config = dict(
    num_hidden_layers=13,
    hidden_size=160,
    num_attention_heads=2,
    num_key_value_heads=2,
    head_dim=64,
    intermediate_size=256,
    vocab_size=3976,
    hidden_act='geglu',
    norm='layernorm',
    norm_place='pre',
    norm_eps=1e-05,
    positions='learned',
    qk_norm=False,
    attn_scale=0.125,
    bias='none',
    tie_word_embeddings=True,
    parallel_block=False,
    init='normal',
    init_std_qkv=0.0158,
    init_std_o=0.0031,
    init_std_up=0.0158,
    init_std_down=0.0031,
    optimizer='soap_variant',
    learning_rate=0.00834,
    beta1=0.95,
    beta2=0.98,
    weight_decay=0.033,
    lr_head=0.00619,
    max_grad_norm=1.0,
    warmup_steps=200,
    schedule='wsd',
    decay_fraction=0.282,
    decay_shape='square',
    final_lr_fraction=0.05,
    batch_tokens=65536,
    max_seq_len=512,
    doc_mask=True,
    train_tokens=139300000,
    max_steps=2126,
    dataset='wikipedia_en',
)
Each number is 500 + 40 x the weight over the matrix's rms, rounded and kept within 0 to 999. Layers, rows and columns count from 0. Numbers have three digits each.

# layer 3 attention output (transposed), 128x160, rms 0.184, rows 121-127, columns 0-79
544491501456521527533478454476495499429533460482461464513538470490436444532599586530467487493490518408455479525518504482561472486526485534586461414478518442461539551424598420459499480500479550490513466483511475454499578516493470458516496490
452513494528472501470524532539458454478457486520493516525496490524437475459528536493507477499488487527564525486494461496491449517464524490473479512532552575474506472562516590463547454532511536457535509482425498511481571522465477484471469531
439489536409499512516496514481491515496545441573470533486497522572622481544490435498507493521487450544498451444467554496462521528505543474500457503535481498515562464506420529543545550534502477529533438561473534476516485448545445494582578459
583567512512534473508490599472517542510499502503497503528455527499510476482501495547530535471421498471582519503528518514525487490500442494510496509475428517376524510455488446495521494511518507498471497505544504515587483487512484562492494505
408559521552547492492546572504483508438566520551485517586511600518488603479451496516526440522466457490469500472478459541474447471467510589547541502506507433570461512418503603458464478483465480430511451525414444502508496470515466445500524486
545489608539519499491485567491415520517508501480497530467447545491498427432524484472519507421550462500481451491492569531466517506482512419466486513534561535433539462528472496502495491535483495480535487449506540442525483512479488524495562497
474524492566486466550452515534456494490471522518463478482503468507524541479509494554419482473507464527502471586486426515501608530466487506507516452465522535432551544538506534481553475504536518533495588503526516564490505454399548549452394458
# layer 3 attention value, 128x160, rms 0.195, rows 122-127, columns 0-79
534532541524496514526456477525519542535594468545418516520494501558553518512540491529478507486512454487464428502510531512540530450468451535526512425451562525518463508440512463457476502441491476554448529507531484497465446413530521543524470503
517524473565527487553439523489459518501442491466574440445567525529431501436522558468487542442503576408555549492526467515530463530429496538516512555472504524473516441457514455496445434502475515507534533472501469464489500541554528517383486537
469499512427477549493521466532469489519516529526448474515530483487512466538511484441437403456574479541449514466464534501488541473508528520492509585455594510571521461526515533482520578493508514521493558495489466470489507533428472501552498461
525485544382529503527424431575577507526446482467457409414438469505431483501498524580589498471546555450561456464553434494554552556481478449425467392556501552489501479612466469493487544497480550568485528536581517476520421539440537499519471442
510509428484483497516464470513414501557499509487487515523573467529512487569481526459458503468478506524451527485494428543515452482461488581500474514455503466525495552459486514470508540522546496437470549566452475546472435467507465547488458534
475485448573535487439504534441503521578570397529456492539519539519475424480498510488540483467524546516431514444503524487463491468505505466540487486603477466538527466483469472546583589493470460459503477536501518504525452426588495428538525505
# layer 3 MLP gate, 256x160, rms 0.22, rows 0-53, columns 0-79
644508504540503448586436519548553484472514480407525453561491529488463536523519619488430475471451454504533499484518451463461518478475433611494512481445498540484544461363563494463405444473526515440455494534533576485502570489500518553500428533
450453507457546479517548546482488478507476499507476497525517492524480498589489476562571495488532520438539498513514514490504492484505512490514475494464528470493530465555548467518541518486457533487498490499503516474506473453526507508438503494
495494432537523525477522547463510511473529567490470556506492463478490504480537469435523482488509513537534495509502530524497558551506499519487512513496552503495480500524507550506528511405521544481540472486449517450537521477523563468494518475
488492445563495487487524531503513449486420493417478546496563499497528493497481506526454477559516529460468496444437580531522516547479486464497515503496485581494474557479506543513557574517483508477524473550528486471484534429470489493502524457
527489529542504586531523422508499503520522486501490527506431477524430526490491450582477514455479510483474512496453528498489514476459492541511538490496537473485472540473533520567495527474541531516470457532505473479502499461468497494519515523
521468494481468491505475498492517496507539458468502531517482525534493530529496522497474502494551514492494470461498475456479519492469476510449506489512459512465541465491449479456553456576517536542446449496509429439476481469550474438507470493
510477499510536478522477523523504533530437479491530534492517482548485523498523523523483463438521534540487504491479458457482560457450500495501525529449483473532440550474500446566482513542476494441466540509548543527455502464417456475454461510
484507544488511506535519509535495578512536510490559499525435532478417488511541513491456470446505536494496453522485484484473481503552473484533478493444502502474495474530483511549494517508520469462463496451489553503540469459475526458493528526
478467478465521535496446393525481438491538533463456502452515475517446476509464531534542493527455413466450522464494573549485523577466573491540546437459553462494487456410558491514483558487571492493517449595518524479464501554503514519472449508
502453470454473532503547479525511420539522501562580547553505485432513470485487488492555447542570505478521549538488505488510463512488491471514461497495554486501427490539501560441469507540521499473534480511490554529549441494552519413451520482
527422549570515492482521527477526448526554451468388520503436475450504543458451541523512508490482527485511497497450455530459534500559569451528536568486478478527522519517482514450520501536480479426508428471528477450445524506505449440547470529
454496479477515509463473485497499510415545609455480567454504476563521564511541481554567547426526433535543536511476466462452514560511481428521544460419452462517441502499543448498499510509519462523521462524497535435510627498502576467545456507
550572529546486544523466458496444427524472476482474507537433518568509488476524524430436453436492495528498476536409577534425466621549474564542432515513481500543417490527528457507600470420527478452460529429568550615491496489416505540463507478
536496516483461520499523504524511496511483461521534550469389504565474535532452514486445506499546550436502573474499534438455504487414549554535454538476562514554510499521531483486443443476519559476524398456520427468508464487516518465505549477
429461509476544528462444571421480503399449518503499469470479401479476509490491438474499501434534526338542479477604481460501540513520507554565470533504530535484563417553466524442459607422572616446499468580492519487515568483497525494472513491
471418494529520496514522511534480491462510488538435463463537503547524506523476508522449443441413498465492489456577537511535569461501448512543438549481539473459472490454468475458553535469469496481451493564452603445521515462501508479478535516
484450522522540529476497430483466522542446443440505502446474497467535470514580512497552538558508600481470538543504497539543558460470513456477541485501490488469526428428520579469544572535389476465442490495503515511518481481551494495517575501
530478511519518479449446476509430519497487454514424473465474582572495478522495528492524479479521483507526452533484508479558482510532490488490488573573486522509513476493486518476535451460485517463487455506508477473473515476452491492447486465
521437447552558493443511460541514482486406508520523505493518540470498427558537495473480568435490504508462443479514458499457382587551387513477549494468542497448478456499492470473488456482520503542405474539515516521523536474482467483428584477
510469495500503513554512517501479481463503480524483526470430571509474495429464489495473501543476460461516498466411487457509491510505496480485524561472526499458456450511534498538435516478564506491473497497460489558480471494494467497548544467
459495502588523475490508440501449507547486482511560477516507496537504510451488518545521455463464467551549481513446526456524480443497429492471505500486430464574503432549531421546478454520595532430501567472442449531474545527516507519472532505
608482535502518494459428438532502516538466463471520510527510488508426492506523503555453529462497459560508507515556436530469541576510508536477476474480555484526519418497537530427476431442566461448459473536511506558467526519558485460494482464
480509503449540518516521501482504492443507520537517502431462445584473527396467459556520577504409455514483573462518538555467512512522533543477467555531551467433467520460497520499508495486571405539484477563497514446441570437506506418499474532
495535433451531520507478523491437493451490460490522564497505483510518469544533496462482522417493509497505494530495516534516453497551490502556505562493494545473486500477564582552539538500532516485494460484521469523468482499496536525560494448
464478535444491528522536496520489505466512506496506554529439568491491472532520463540460498496529505508464529523475507510467486465513533495520485553529506519554486441559527532439453438515505527478540470521515508517549408508509494520479440496
527491556384523506370487559465519497457436420501543453529492524549488429427452504525461513516497493513439505505510495512478573496470525540563482479532552491478476522515457473478431534498506540502510467459547477485451469446524541585482515519
535464503530500565524472481465495492524494512452532515507549436478416561498542470456514459538496492390537476562526504521497545553528555460506590545389503526560554446523481543474501425457500452519415487524439515505457395574462567529486541569
518468408489451497503480500510541545461558467399515418432533442541508400523548419502502428528446529571543452513376560455515545501524520453452414508605507526572495491594516524555452515538529489472510695459520476484454539476508466470401549455
457525445486507530534465449441502528470451411459578496462521545501440412488514505445537452489561482511514573636420487471502449502498448581539536493521486516450417538455523449504434492476562441427508423495487441516473468414489504480586506503
478494458516586494602458538506524449453516457514497436538488471520440482520438469544418499543430586507451530487518437504525444493496516618531587544517483494497458534509488469529532453512520534506497581513458426542411525472438498469478498512
501421543498488496473532448483507477523486502528500533438464554458532475504509436503503543486479490529487517487531505550510538519499530451476425536477484453457525481523539517510516524588524464470540533574496550477564481551489487522493576477
494519433412517518588551512413484499472568458558539431532505486511467503527451490510510462489484522481550568485482552444533417519527514471517516504450488432514472517461563502488448501568536453555543467501496420506437481535495476535486516510
516511492579514454539455496478462588510423528501512484510468509540535498509497498471482507477543515506470469519576548468515579563467429559550524443434520505568510465499492458492487442503552449443547524446508516610426493470420535455625458495
476489472505475487545422479527503473467456508488534529499491473486490508502497492480510444525508517555440494477511497499501532478517514495488461530500520553548501504475480555531481506494492494503521460540477509459447502559454535504487443472
488463482584467544488472546474484481525522481478569542542471502434449577514498521523467607522499477460486487532541487528498504499532467499500489536453486533470537501463468526438485496500469462536505549463489537461479528426499458539495552455
510547524542525545567460507499449469451480500480522490507482545443550478417554491476477493478514518486481420474469523456441557496530536497510530538504560490503518590547490467499507570477507490533516480511485478505392542533553482495483480484
519435526508541509451413531452518482556475532449444523511488515521497513480517480490505476481468439458489502494602570454513473551537461492483514556424506588459425487463568461553384514427520557420472520494491526419476480578505510517486481478
591531531426489496539489519505516511491468447467587487478520527542518524485478506446570476553461607529486485480480456499557455447488474486468521460536543570451523498500509520487509483507566550443541461436504503497570524523474535519557489446
504575496523533454514491425523510490580470472536527476482468515524484426501495514469439488445536551464503531544432557482485521524444515483473433468479574453509559494486488501516432519451531537510422492482505516584466501475523497491451499420
467530435574505476545483501465480490437539480521525532537458496425507460515451499530514564497498482496593486543512469532467510478528505421445460498519534536465458513484475488496458430503563485498518485523539549477440473473522510515479494473
476486563540520496482533519547487489535438520567544505517541545535513484541484511528499461535440524554447492452478570523516518439525430573489476355492521452573473534461567491490481516501559498493482519526530479528414501516411474494487472495
500436501566520495458425488529471483626544464555487565499471512543522555531461474485459457469518452478536474435544538477484457497426476540545521570561410481426415547471563505457456416496513397429491550504529498535447528509381540545428495444
492438479478533438466535522542569533548401490533482492559409457543528517508540582472502483489424515535484569581451482455508512551481474457434496525463474473424387458502479464541476575476509489507512491519442490497491540502481533525523504435
513557434561532569443490524534554526541526467495575561465475547514490480543481494500488509452487445501473468477558550493489516507499568530472479503490510413488537447552448573578552457470476539510432459523525558557532536461465506415461483452
418531461528495503454488496550544570567468508452458543528479401513552483464524558462549501490559477502504588437539525482513500490505484422496502549522488492443516501539562504427500481555536509528414465548488529500507572498477488510489549464
459527455542428438517451480463466552542531467528511520486530545440493527533489516543513489490475491557522491534514521392511453510497491490466482422439482478564488474461521543530533510496529505529504501464477553462466506516493485477550475461
511586470489483396512433495547534460541482477466489466536404492511490497538559556432482447507376479567443493468455523510475436485518429550538606466405459465513506485423534520471487496462574443504484568509475530510439514496495526517440414493
503520487499500486492415550501475490517553545486542549471482501478505439516494410554513471472484458528499476420517528501545546538517560452422560471503516511467489540556509453503450555504463495447491547529473571526538519491524515515538488436
449523517486535540455459443460443475483503459448507540495586568524544498526461424500495512468566527514528466556543474468494491593570496534479456528537432543451444545482475498509511472449430457528481518550584475493527539487474482448472474436
434496464526530559466537493511515471417443531465470528507516571454511530498492462433455486474435520468517549464500498483463540487499512530519484503529497507481551509492436474516514478481401437525522479525470528426509481522465551525531453477
463531583504550498467470549526538550552445532512555527495459515526469519465431431504462480524526579490491558503526471517510487527459453467513534519486567451528466551460529454467564501499488455501425520492532482468461494545565438509482471475
449500497435441503537587487606588532526478457579543486483499445574526532421491501439499456612510507527482566447600533508492449516498489478483444519602463444523513425445553511494498392475458434493438538551527515483472482522520581491548457437
457516453507493453481532498564453516473515535481528476541451570526455552463474426517506503438501553557493543490478550458487543501455404574565457427489553453527445486450526542570544458451563480491553485545471470575456528505478470535476545512
524561507585488554434566566503424410529474484519525592473522487528457451494530475499504419431465522386560429401575536545464552568492514520485481469531619531525456421495545432518561551519485535474532479488477480456403438535551440412428538487
# layer 3 MLP up, 256x160, rms 0.212, rows 0-52, columns 0-79
480428457504532473529423472488526491541528504501494513416586471475483434486485468567436491533516410418375451482470503443569464561505514546478437522507513471432593483416407509463508516584521475513571506499576532512471522436517508567650496485
474485516487424516469496529527541552548493474515492447540512561568497475508466508500471525468496489459457531481517516479470400441541504501496541490490572419541479477532501564487507504497535441477488533501543529569568462508540543493474550479
521457486517485530550469484447554472466468517440487506575503485445571498536485503462459521514519515558454472558555517521561488511480477516458475529525494550469488512481501523519534457513541489515527494453450519450460499516466469530520453482
526501486526472523511493541436518496497438542446505537462563448558497508469505497492471521493544494529483535520476581488539484510557540475513502442455511546404528511553517558480480537499468496488468531510571492559488500428549520513498606427
528476557564510524448522551467471458515441465530493531479491552472494546490579415481502519535476467507500495539507504455551489498456541492534538481513497510487512485462517473514494452464526520576486459450448467481515558571523508508538499469
515471470476523520505459519388465501446423484523493515539508470493482490428467490539550462495523513457517539537540498528521477485501501474541546486508471525460520513501488514535405538544547513521537496489476524509510480525535500578478412447
475499422440511494495509457519574472491596516499445520483527436444520523565512535482519471527442477518521542461522495432494401556517505528503454463534503472444553475517474512486476492453551499541534486463462527450461553452597526503517437506
493465547483494476431481546528496527533487504434504524472523461481553549488513494476555537488507446469545527470509524484497535573456490490451490538531493514526489511483499536515476521544500476504518468518473491469493508461461511519486489540
421550494473477476613536498504544529514522483514442518455494391416450482494365550530585423473526553477424537488422511518457516475511503447463491516463536459554422485502544528518541495520523473532507562504499497517489536438536507476458533495
520485488458473478560538510491529432484536513463534485555490493448490518477509496491559507511537554462451552533540500452482482450530447474496566511499441560476515561459486425473447515526485527557508539456431464420479530490492511481528519502
488464529557546451488543526484454445519527464446365571499545554464488509459470510515556525500467582518514450456459489510470550527525508477496547501431501465521555520512481545475470418522503523449507486575492529534454591473495496454514453514
477455488504477529452516413532523396437492436504487466542525501510445493535524598497519460449495447508409575577449469524491537510532480501455525472478416531443508521508514483495458508480548484552482532462572484503576491479515624479515459509
414459453449534565474507504457577531434511460493451536501600520441451536550470444540506560526520536496471529449554463513541556396404522495512566466464477512476573480481453525594491572554463502557501446521420452495511469501529461540557528509
498500457506471499476489421482495490516508549553579532441418485617547490498468533504469498498535575452482423542411566492443522453497522539411436518499528605485413520495449461488437452575539532494544458491517459477540460534507541552513469484
502498514499478540432426521554533496452448557442486448539510448518460527515538510462509485522534542391545539403548431416461477600475484551518495498476527544503514439391577397506463598482581568449544495536448565486476598537576426525431497532
508513537542539477464535474593464527454520497518515418554564464516584466537496484480514520548605459548489409521578494520503464553493496444456502435482461465547494452499481439437501481505518561545517528446524514534557556487564435535559497532
506482466537471484526569490553529496502427502486522481472536482492550507461528504464485459553434466473438504508487530511519545512479469450471439554511511519486562484502602528501530521519554413491506509488499536498488480560555390475484479445
518437496423499488474492529549560483495546547421479605467513501383469517526437468512461475458471476453552467397540530492438557520481524451563594463482512550471519500502453436565500533489537606520516556483435569408537482524491497484460559513
481431465509523488446546513532499481465417501499518482478421465539512460546533520466524532462458522492463524533453425483490492511488393536484506526517531490514551455458457468558472478450569549496424496513530535550523516472502525523432513531
495492471480457496483472497480496521516555515443491510512542447512496538493509484493556491505507480541550473570512511471516487502490473507454515423546461512548486516496518509453516480537481451510517480494525506450494522541549496496470513513
509507478467535514520536503447571481537546566535454530524509582481503510490461452488419447509462534490476570586485475510519517550470460492428480503519542455514442553475468510500479442501499496536527537473452478465478546513525535482489450471
557499518492452472452484469541510527535463532476555495504519503550463520384528491535510482487495478501469502550495471540486514588535485483490508535508526508534542438553547540428466495483469499515536433544522580500430501533518455445472453423
496493458514519531474503493432608545467406477490479525468456453451484516573398554497439532528485511591477615440477541518471436446490416565554467435458525553478473505431509538464503585476590462516509516591512561566572510511509526501572447441
525504525524494469521587527483435462534480431482449522470490513543462550506492449466474473465526433470502566515555481553512502555471522493561492522460484482526508534502445517580451546521512484535478449540496473556506441516504509534479475473
548495489454485484484462484499471422490510491546497545523517527499470479487476518530504525517508487497513490489521509483413494458433504514501473449483523520522465521520462502533508526552423465464530518547472533512503572515539499452542540486
509503544514483505488486481515491507463444506511486474488428516465499451435515510477512469468526503496547601577481456556486494540541546417539506490458534462499480554370506506533529447466495513468446520436572532530570501525529430510534544513
530476522580506553451490478500530497623526457500482517500591460419434484490551566435472445518503469405499455508544486535536564571556570516515481583463488514496545485510556511450475429448458474517471493501457562488498497512400547472504542509
491504497448553456533506510424479512477538448518493489546549492601489469459474478514480497514569470489511519407559451481554547459432532566467536586463505496474505596466510562431518496532515443472530455497423535412506504511476451483479576521
533552498453557571558587507556483484471510498536492548517469438424501611492493550498518567516525472543560386459556460512503506557509464480440564578507543479507513440501549440530481514496594534466378497519442445459418459558556559568469509520
561503437499481570528456446509502493465490464514490550521542414537488554533437536441385529500465524443579386418519447508467418448511419541542413508458555480577487573560530549411523487490512531380505564432458423508530527485481449406443531450
537472493520515556486464545538519489511527499445488515525499451490392489495450462469507544498536477464550461505452455411451485459515540531468571548460526540542500513409436507483489526469456495528448439387493477542503518486617503478525448484
437475473446515482539569491427396519545571532502532460602511525529451526441484555399540532518486498489578549560494508469492469393507559430452556520425513445527492547532559515414424508480535467497541501480555475524484509520547464493510502527
518498460491483435520467484563441443472456524487564476491508460606580415455494498405456390504492555520468483536557633507487509564520513489496508493435486492493458495447500522483473525506516383436469475460516479578460509487456469474583475454
472506511508504481535494512476488507518516473497507513570509520491475495491476466536461454468518511482540480509469491518498489472510531462517428493538547458506521486511462512496502469480518462487480536498484487476529534523486511489492511506
567548575511596505522503437536489417542414533511451444480485498534524459474462547475492528522532571531485488465457435520529498494469546550504532504534524488530510471537541557474500475511513534502498495488465465498560504461517594447484422556
519478471507527465520459485498503461488493482458512494464564497496560488416548473478517478443499516501469514511522564469516540538534547516475504501537489436458529535542576518563467528503501495464517479517508505501438462505474500471505483497
545463517488515502479444451501554460498397571576485473538519453581449459472504531454529451577538532593426472596464495498552548531507460561536474503543518462500601477467500565556476514524455485520476464448568465520555497466550514483559469499
588484462450519540443422420517518471454450484444490537560491480576509449551467415411515498444462561517507469426447435470560510484458503551523509505445517590530490461493546530490522487520497514532446479463508531489535485516516564486523559550
521489504453477534501502531479512548456558472418425513548475428501526556505473509536569485508478487494549544489544471491541446484508520508494473541542460509471445477465548576469522509508529503475569544529511499474509465518482585467567492584
514469453529507500577479487479502528496510519503545554568548488435503489495494467563529514489477528550516436536488547483453499524520520449476439526464562561468558456523490458510512492489514499487508466504537523508482552482514456418505582494
456509548453448479492434460498495422531503503409521473544523531519506465535596477456482529584529476486515469629515516555474518452467561531500433399483516494556629514583531458505512501440444594481440462529499482494448464452490524479467444557
459450538515509453398455525587490480528583452562580575526522500446503547522463501521583582402483434421524419505460516459498544533483473425554507514470509479544531571511470415514497522500492570410404581504526543493479470488494634520406487442
485509559465492474518482492512574486514480497498503484475493447562558466533473567447550525467438503503518547531372427441542478554515498395487465507485524471449488534470469473485471527544564493498540530509515497469540546483507578507523490566
453507467554518524441472482509521465530456475458585552471502592525517509588508449476466557460445465528476427498543481509439486462427487534506517590457507475552543516510446524573508496499454544498459549432548528547511507465448504452416545475
418509464467519510461516473544505567577484490486522484469513430507530485513514520490506534502508546543513538439534488430485506523519564415527503553493481549502475516539556511471537478469513503506503449530499521551470550490437516477462490522
491494565453479594489502466612490543437484523482455468503446458504492529489481435490532571496504532457501536454457471611479550525506558486493543551563560471479506489501463442474462477497448483516495464539532505514553471448483521519534496547
519549469529493525451362503500530465565527566512536509497479407600471475543510603483483549399361407434492402526457565513395440499465475449550492448450605504494497504510364537496445504566605427460540470529460547542523410542549517575539409519
409489540575476442520553538514475449473554570515466496509548580553487481532481518528501430532463485503485477492523492512534519526477495494487533522456469455482501543499497446487486509510441493510512504538452569473470522504451442546547502461
532464506502451480562516488430478525504530422478438487532515552442516506507496496443466471529504519498487501522413556486474578491501511439590528492467534491535538512553456461531538493549513464480546407542485514620475452453460480610547545471
452479494521589473531554485506438572495484482504512475522425494433501502397471454466499483471463511457524522480459461505451482472470513562470456527587539533468478554472503469492505503451430456491455525552474543488487478467482516521532545473
481508455490444481553527482367392537396552482471418489481544504476588517520576558469556498541510487476530468586551536506530492545531522481385459502482462491414610461486452511516453509475543456533517525471511496502496426470475567484529582512
538501542516474520487509572434481496468539508556516506484564434552462531499501519504523484431453512491483503516489491507451537517501485485500467499495522419523455482610471548558501547434492530527458507437586482418524401558450511541496575493
437444516486489537501517517470486526479520530526514450541504529528479479470475470535522463432465541541475477534557500451522550507470449513538498406494520530509460463445507489523573554475533528532514502483508401532457515499478457492502510551
# layer 3 MLP down (transposed), 256x160, rms 0.202, rows 0-52, columns 0-79
539449529499440574535463528524453603469492436495517492511424564559401520475524453433441493539506605475493518498505532426454530513509547596452560490487416543538471565379501628492522532522409525532455518534502540481515508540512483519446429607
490540509522451486494449437557503532549514522539488490485484478519482531459482498484470536477453591423571495478474448485465472494520483464555505533487546515586457476577487518436502531425533429500543487455522550503519473508531510470538545471
487477498515511533542525451462538450489511444482478549537481520472493467547504486475540520541504485530494512540526505520540439466473512503505492485487510539472524488520527483531503473528499572516491520557463506473529552493477541475465543508
494526545588574487480525549572524490530517574416471465453551486460526484506491489478457480445541452492516486504512464450463453503495504518463496419496432466490464529564537520495552558571453533470466481542495514548561503499531517527522455432
470504514440513503472473564499508392495545498452451489461522522502510516447490539535523416524544482500524525516519504494527549519491468554487552439468492510472540482495485497512527468560495467487542443477524484520487504531537541541533468491
468514497517517460447487491573478450474553569447520532511590472482489529529487424517465483543510411519429499530466459542494464529483500565464490524440464481475555454517507477536537494472440527535487512509480528481436490500468541504533536470
519567529488480532536418452548528544543515456496418465434458502538504528501473530431495437513438509562500465495506410462541500532512511505495495472531461555511575433454460542438564513450487558527504493456402541498437551484476537469467508505
522502510471480487517452512496461511553552496514487573505479502476520545545544477489576446519457465502528515517513504495489455481494552497491476476486518494495555467538457530522514499561506541509580467514526435464473464424467561545487516515
502551534548512535491495470487531536451496469532508504482505449486470500516442536448490513515538549459529524565534497483474501482535456519418478560512568444503572463476502484499513564503548488536505429526525415506437594445520554399495470441
473460545427525479459489490430499515513512514469479499502583467433513515518504424527550484521494459456452520457492461474536440449522507476527482440529538542513513504518548441486517504535462449514501523468481502440499489532478500512501467470
505450555513477501521469450539437494526504503543481380488515497497527518445458542523499574425508523520478483497459527525484454493480506469488497459441473526503575556481575547457514465526542477509482544547521431479480432439462498490489485485
475529488529441441516534461506538465546535519475375518471478491506487466539511489466487488479449536499521516568420468509499532540490569458475473517492429579472475533488437454440497484553531371470494534491517524510565500457544543478469536538
573508480518434509437585506456527491490445449491493436503483472425467472562514418514464543491474496471493430507580575489505535534441500519525434521488508515401443478423449538462476439516516499493530541584494458507468589520476501494596491474
539508459481465520447499528581516494541576444467505525473519479496516513476477635501568492528452551489557505463495540472543468541483498485503529579506568443496433555495539497490489438536426565561481520487486494555453480513494487526574463513
573489560475420452434548567503583571528497480553501571484535514473527506547518358497512433534491509516515488483480508507559524589511562513379417508494545485479532475555457554542530475478547457510495450504510508491443541525401448442516527548
461469483430513525496603469445433495502526532488450512543528483523457434490567474511551522426515545485480543457464447449535490462499532446514564474447535447549518436503555463566530505511473485535452574452526494405511477505472518503464573536
516524423524539516512459514490466492475565521436491541514521500498569566459492488497476526524564474449554575544523501585487516417545501521481455461499484466477473539501524511478521509525552494491508483512612595494482507512472500526444534447
532476472468430554528532545554485505439562455514503520504438518443470454469515488445509462497477536485524507436496528486526566542474490516422536460569493500493522514404519491446489495446561509555516548534422453486532514539496506550439521479
488505506576454496477514501502498586516527500497473526441552509542554500458461483556584530539487536510484559520528471509484496353516535486576558561548458542445488411483483536537400470479538572597582574516434445466586501489543502519486513530
511450452446515496543490498536383434530353451473506513426436471585489536493408442513497508495423440552567504613528496511484456590491566521520408453489479440568378489433518554465565545551513368465490549526502571497490532558489494501497586511
531513500534443456598516520521517480515505568435589534539476484515479538441492495458488519437469552512479528497510506542444573506461487515446558521546471509497483503455502607468540495545457468487452468482486498484433480519505549503487502476
420444533442524459515513423536537523475540487485458422510553388418453492457524464504544559597402530490547541549440541513478540449527451557382490410504486474483487439532538490516491584440495530529510455551475536522606404466562473490524476489
492536523560525521414468439521533468532452464477530540399460525509460424541432471477481549517396471525459504454423513482515428541464524460444501525465500529502497464494467516426489517497518508545467449423518517571518587479491455543528481463
552509477504486473533437515462471483516469514479514551573483499530503526513513512478547473474524518498501499539526522476560521479500564582531527574468528465475469528512512529557509488493578506391485438464523468520481470521486472554549460466
471492517525460461493506514480456497475489493494436530559515545505489449535468495465491521455496493521557542505530445496503472566503486454532465501460576502528494519510496473484472466521545456565516445516529421457396453494520500530592562491
468483507561535470456517456531554527461515448452482507530507508483562496514510518472542494431530572506524559501511583541485545582451471541425474491532557564481512486459506481517501500576503492483477480493591504429549494525493441506526476521
552454471459500500574461462554556487482501476566507464561545553472571505486565495417455526512574484541488538447512507503465465587576431524525418548502543565532501539488507496456537566586551542471502468451484526432518461498430485507477522459
507438382411521507573444468493497450396393491473533554472456535453521413485480511516428444517501467530460492455456444470587465499604465538557499515499549529485479485532522485495476514442578429508493510519473550485477534429532427410461444421
467494525503528432507506449536481471537442511544487519482472504542527518488520521539468566490471484435487389479594448540538554482552517540536486500534497558485424467428509475487480539433472480571522538466570483478477570443553554499528510481
474491435456483508548479516542448495527533509487453459526572521491517477493489488484426551486549499438388596495541508449588472482374511531444495556517521489471448557448526510531532491545565506558485477477544438523469506474464484498466461520
467505482525484576535480456456497451465470485429522529485527508464504507566454514528478543536532541535538493477427498512433523560484487464440439469495533465521510475559490504516500537465536523451553550559484525529440492484420501529474522458
477543514587414465479479450497540500465509474535459480502533572503473478499527513440525520518549436476589527619437445446459558460479484440492479525423506480560471544566494469472531476504484544529456454526494494463459553496450529457556485544
481550555510526533463464519564438494420497527440492382541501416546499468466542584518468490503521473486517480476543551497581502515428584423534498490527521599569542422539464517551476500587470421527519495481510475501577524473428521511510514491
459495499511461477484492459472479500554524546449500511530494513477510508499459470507499502498498495441557484460497507479504476567495542447528517495472575482531518495545483467541485501518532471488477508523500506505503514474532531524464533511
511468571469474534505498494370429546490500483519561464470530553453568514448478445538491479492503434457437572453544438450560476453503438504439500537527481462488556490455487600461562447540537522531484509451520533513453431444498505472508468508
481500459538488480498505539451504452501478541511459540463404560469518447462531548468573517529482451505531494447510500554534500506511470511473464459489468482531577534525541453481500474509448518501443507535552485479504431493494475446481519568
490438538486471443584493529512585475437456496507429491460539555519458472483510512458540477464547517608485509446533479473485475505478509505512480487466451546491484452529488489504577520549532527553508556572550506447513518467512501502477509519
528502447563425469461463569564505484502430414505500461476466509527493487508512502477550523528526513491506510524483511527473507468485472438473505501489542567489488472465498526516452450534550483509562428520448566506522605553490513570431488505
532504473576500574529527573530555529443464418566489563516480528556476524571497449465461484569534480491447452517551515500511526532536468520479606577572527515440474454510512499495551456507526492432552430554516554557483530468554516456551550508
499488558525505472456505516500510476507465502506561523543559507455517475490534536544469469479485583520508481535467485550529437519500486464512412562504540594507493521515500485534482535462495467494550501499512485542466546517525494577528442516
567461600546432440520481475529500480484501501450570492526547446478476510491611483474567465527509500464463470521502512537506464487512505452495474475530470463527516517509534453536579448492500514500464567484513465435470480439483524413535496569
475526526467465447506504515475459454495601445565397503451509582521533521456474557318562466532440519461534492574426505442547540543523543591477577542525547472538452529504525523497537492462496494484516555488513396454561483398511505594425488447
567451522563473501559550521483530600543607491539485547515500553547476578533511524522483527496563486459529501471481520546561505494496521509476537526481513449499491482466431468474536539533537493607486490489424492473510503559495499535564490405
504472516511489499523523511558518473560447495512526512555498470463516568494502474477534495524494501582553551539426526530499464410547559468504529516521472408481560537568542507548480526478447531518439537517587530554576579466497517554437625464
519516514580519510465447508516543539602410471519468529516472513475484486515575527505550489440469552527510496482465533424554539446467524479502499523538509448466493519489422514475509527491473432540491526521536482566509494465479541575527520499
545547524504473547453510475553529456481469451545490557530506570471510512502509549520494534501483558516470544465501449570429563525443490442452523469570495516475513469411477597487471492449502434532507486524519536559505512546457499502490523522
480537448495490476548490476543528488433478483534523510514545547504478480465543471465505471549491499529443540437545504503570516522470416505500438494507393455515476556454501492482594470463449546549472532525464490498588501482506482470441465538
454509504521500496569514491484482542538512477483505518529497537564511416563536556432460536495525540528511474462536470478477496478566576480496514517469498477505478483470538480446510486488482551515535495531449512542509478464476492448518473507
594546546470408446446602549508517530468509462574448585482456502502499441471513468464512491563545500522538521436502424458456542501520507490526488470522583422462490522534448474486527561577507489447496472524477516578499481568479520409480523485
522521526489512544460530547474470499498463536588556459451464515547477512466548527488489561472532537488562431524564584541570480488499465496561497477504526444583506511531573562515589506549444427596530490470500544480523528475504443557534523535
524558483560545513550485493497446540554499524553490507472407504488510471489467488480514484558530505515507487457469448500470508510517466469535513547458495475516496435478523532526492581424549486546500449502507578496581472515511507551442449459
468439503536476475525443483474541562507472506487472431540559529511492548426509445531514509513472475548518552456530477546559549414526477528495572482555570493478492463452533487443526467483542456487481542452498555476445417455535491485519514516
458444534462512540548501465379490542465550551519449446480556491455467481491532540513466462461486591463483496514459530365537556523470495545472477520515419470473537455512463516467464549495482461502574527499496491473524428558515400430501487554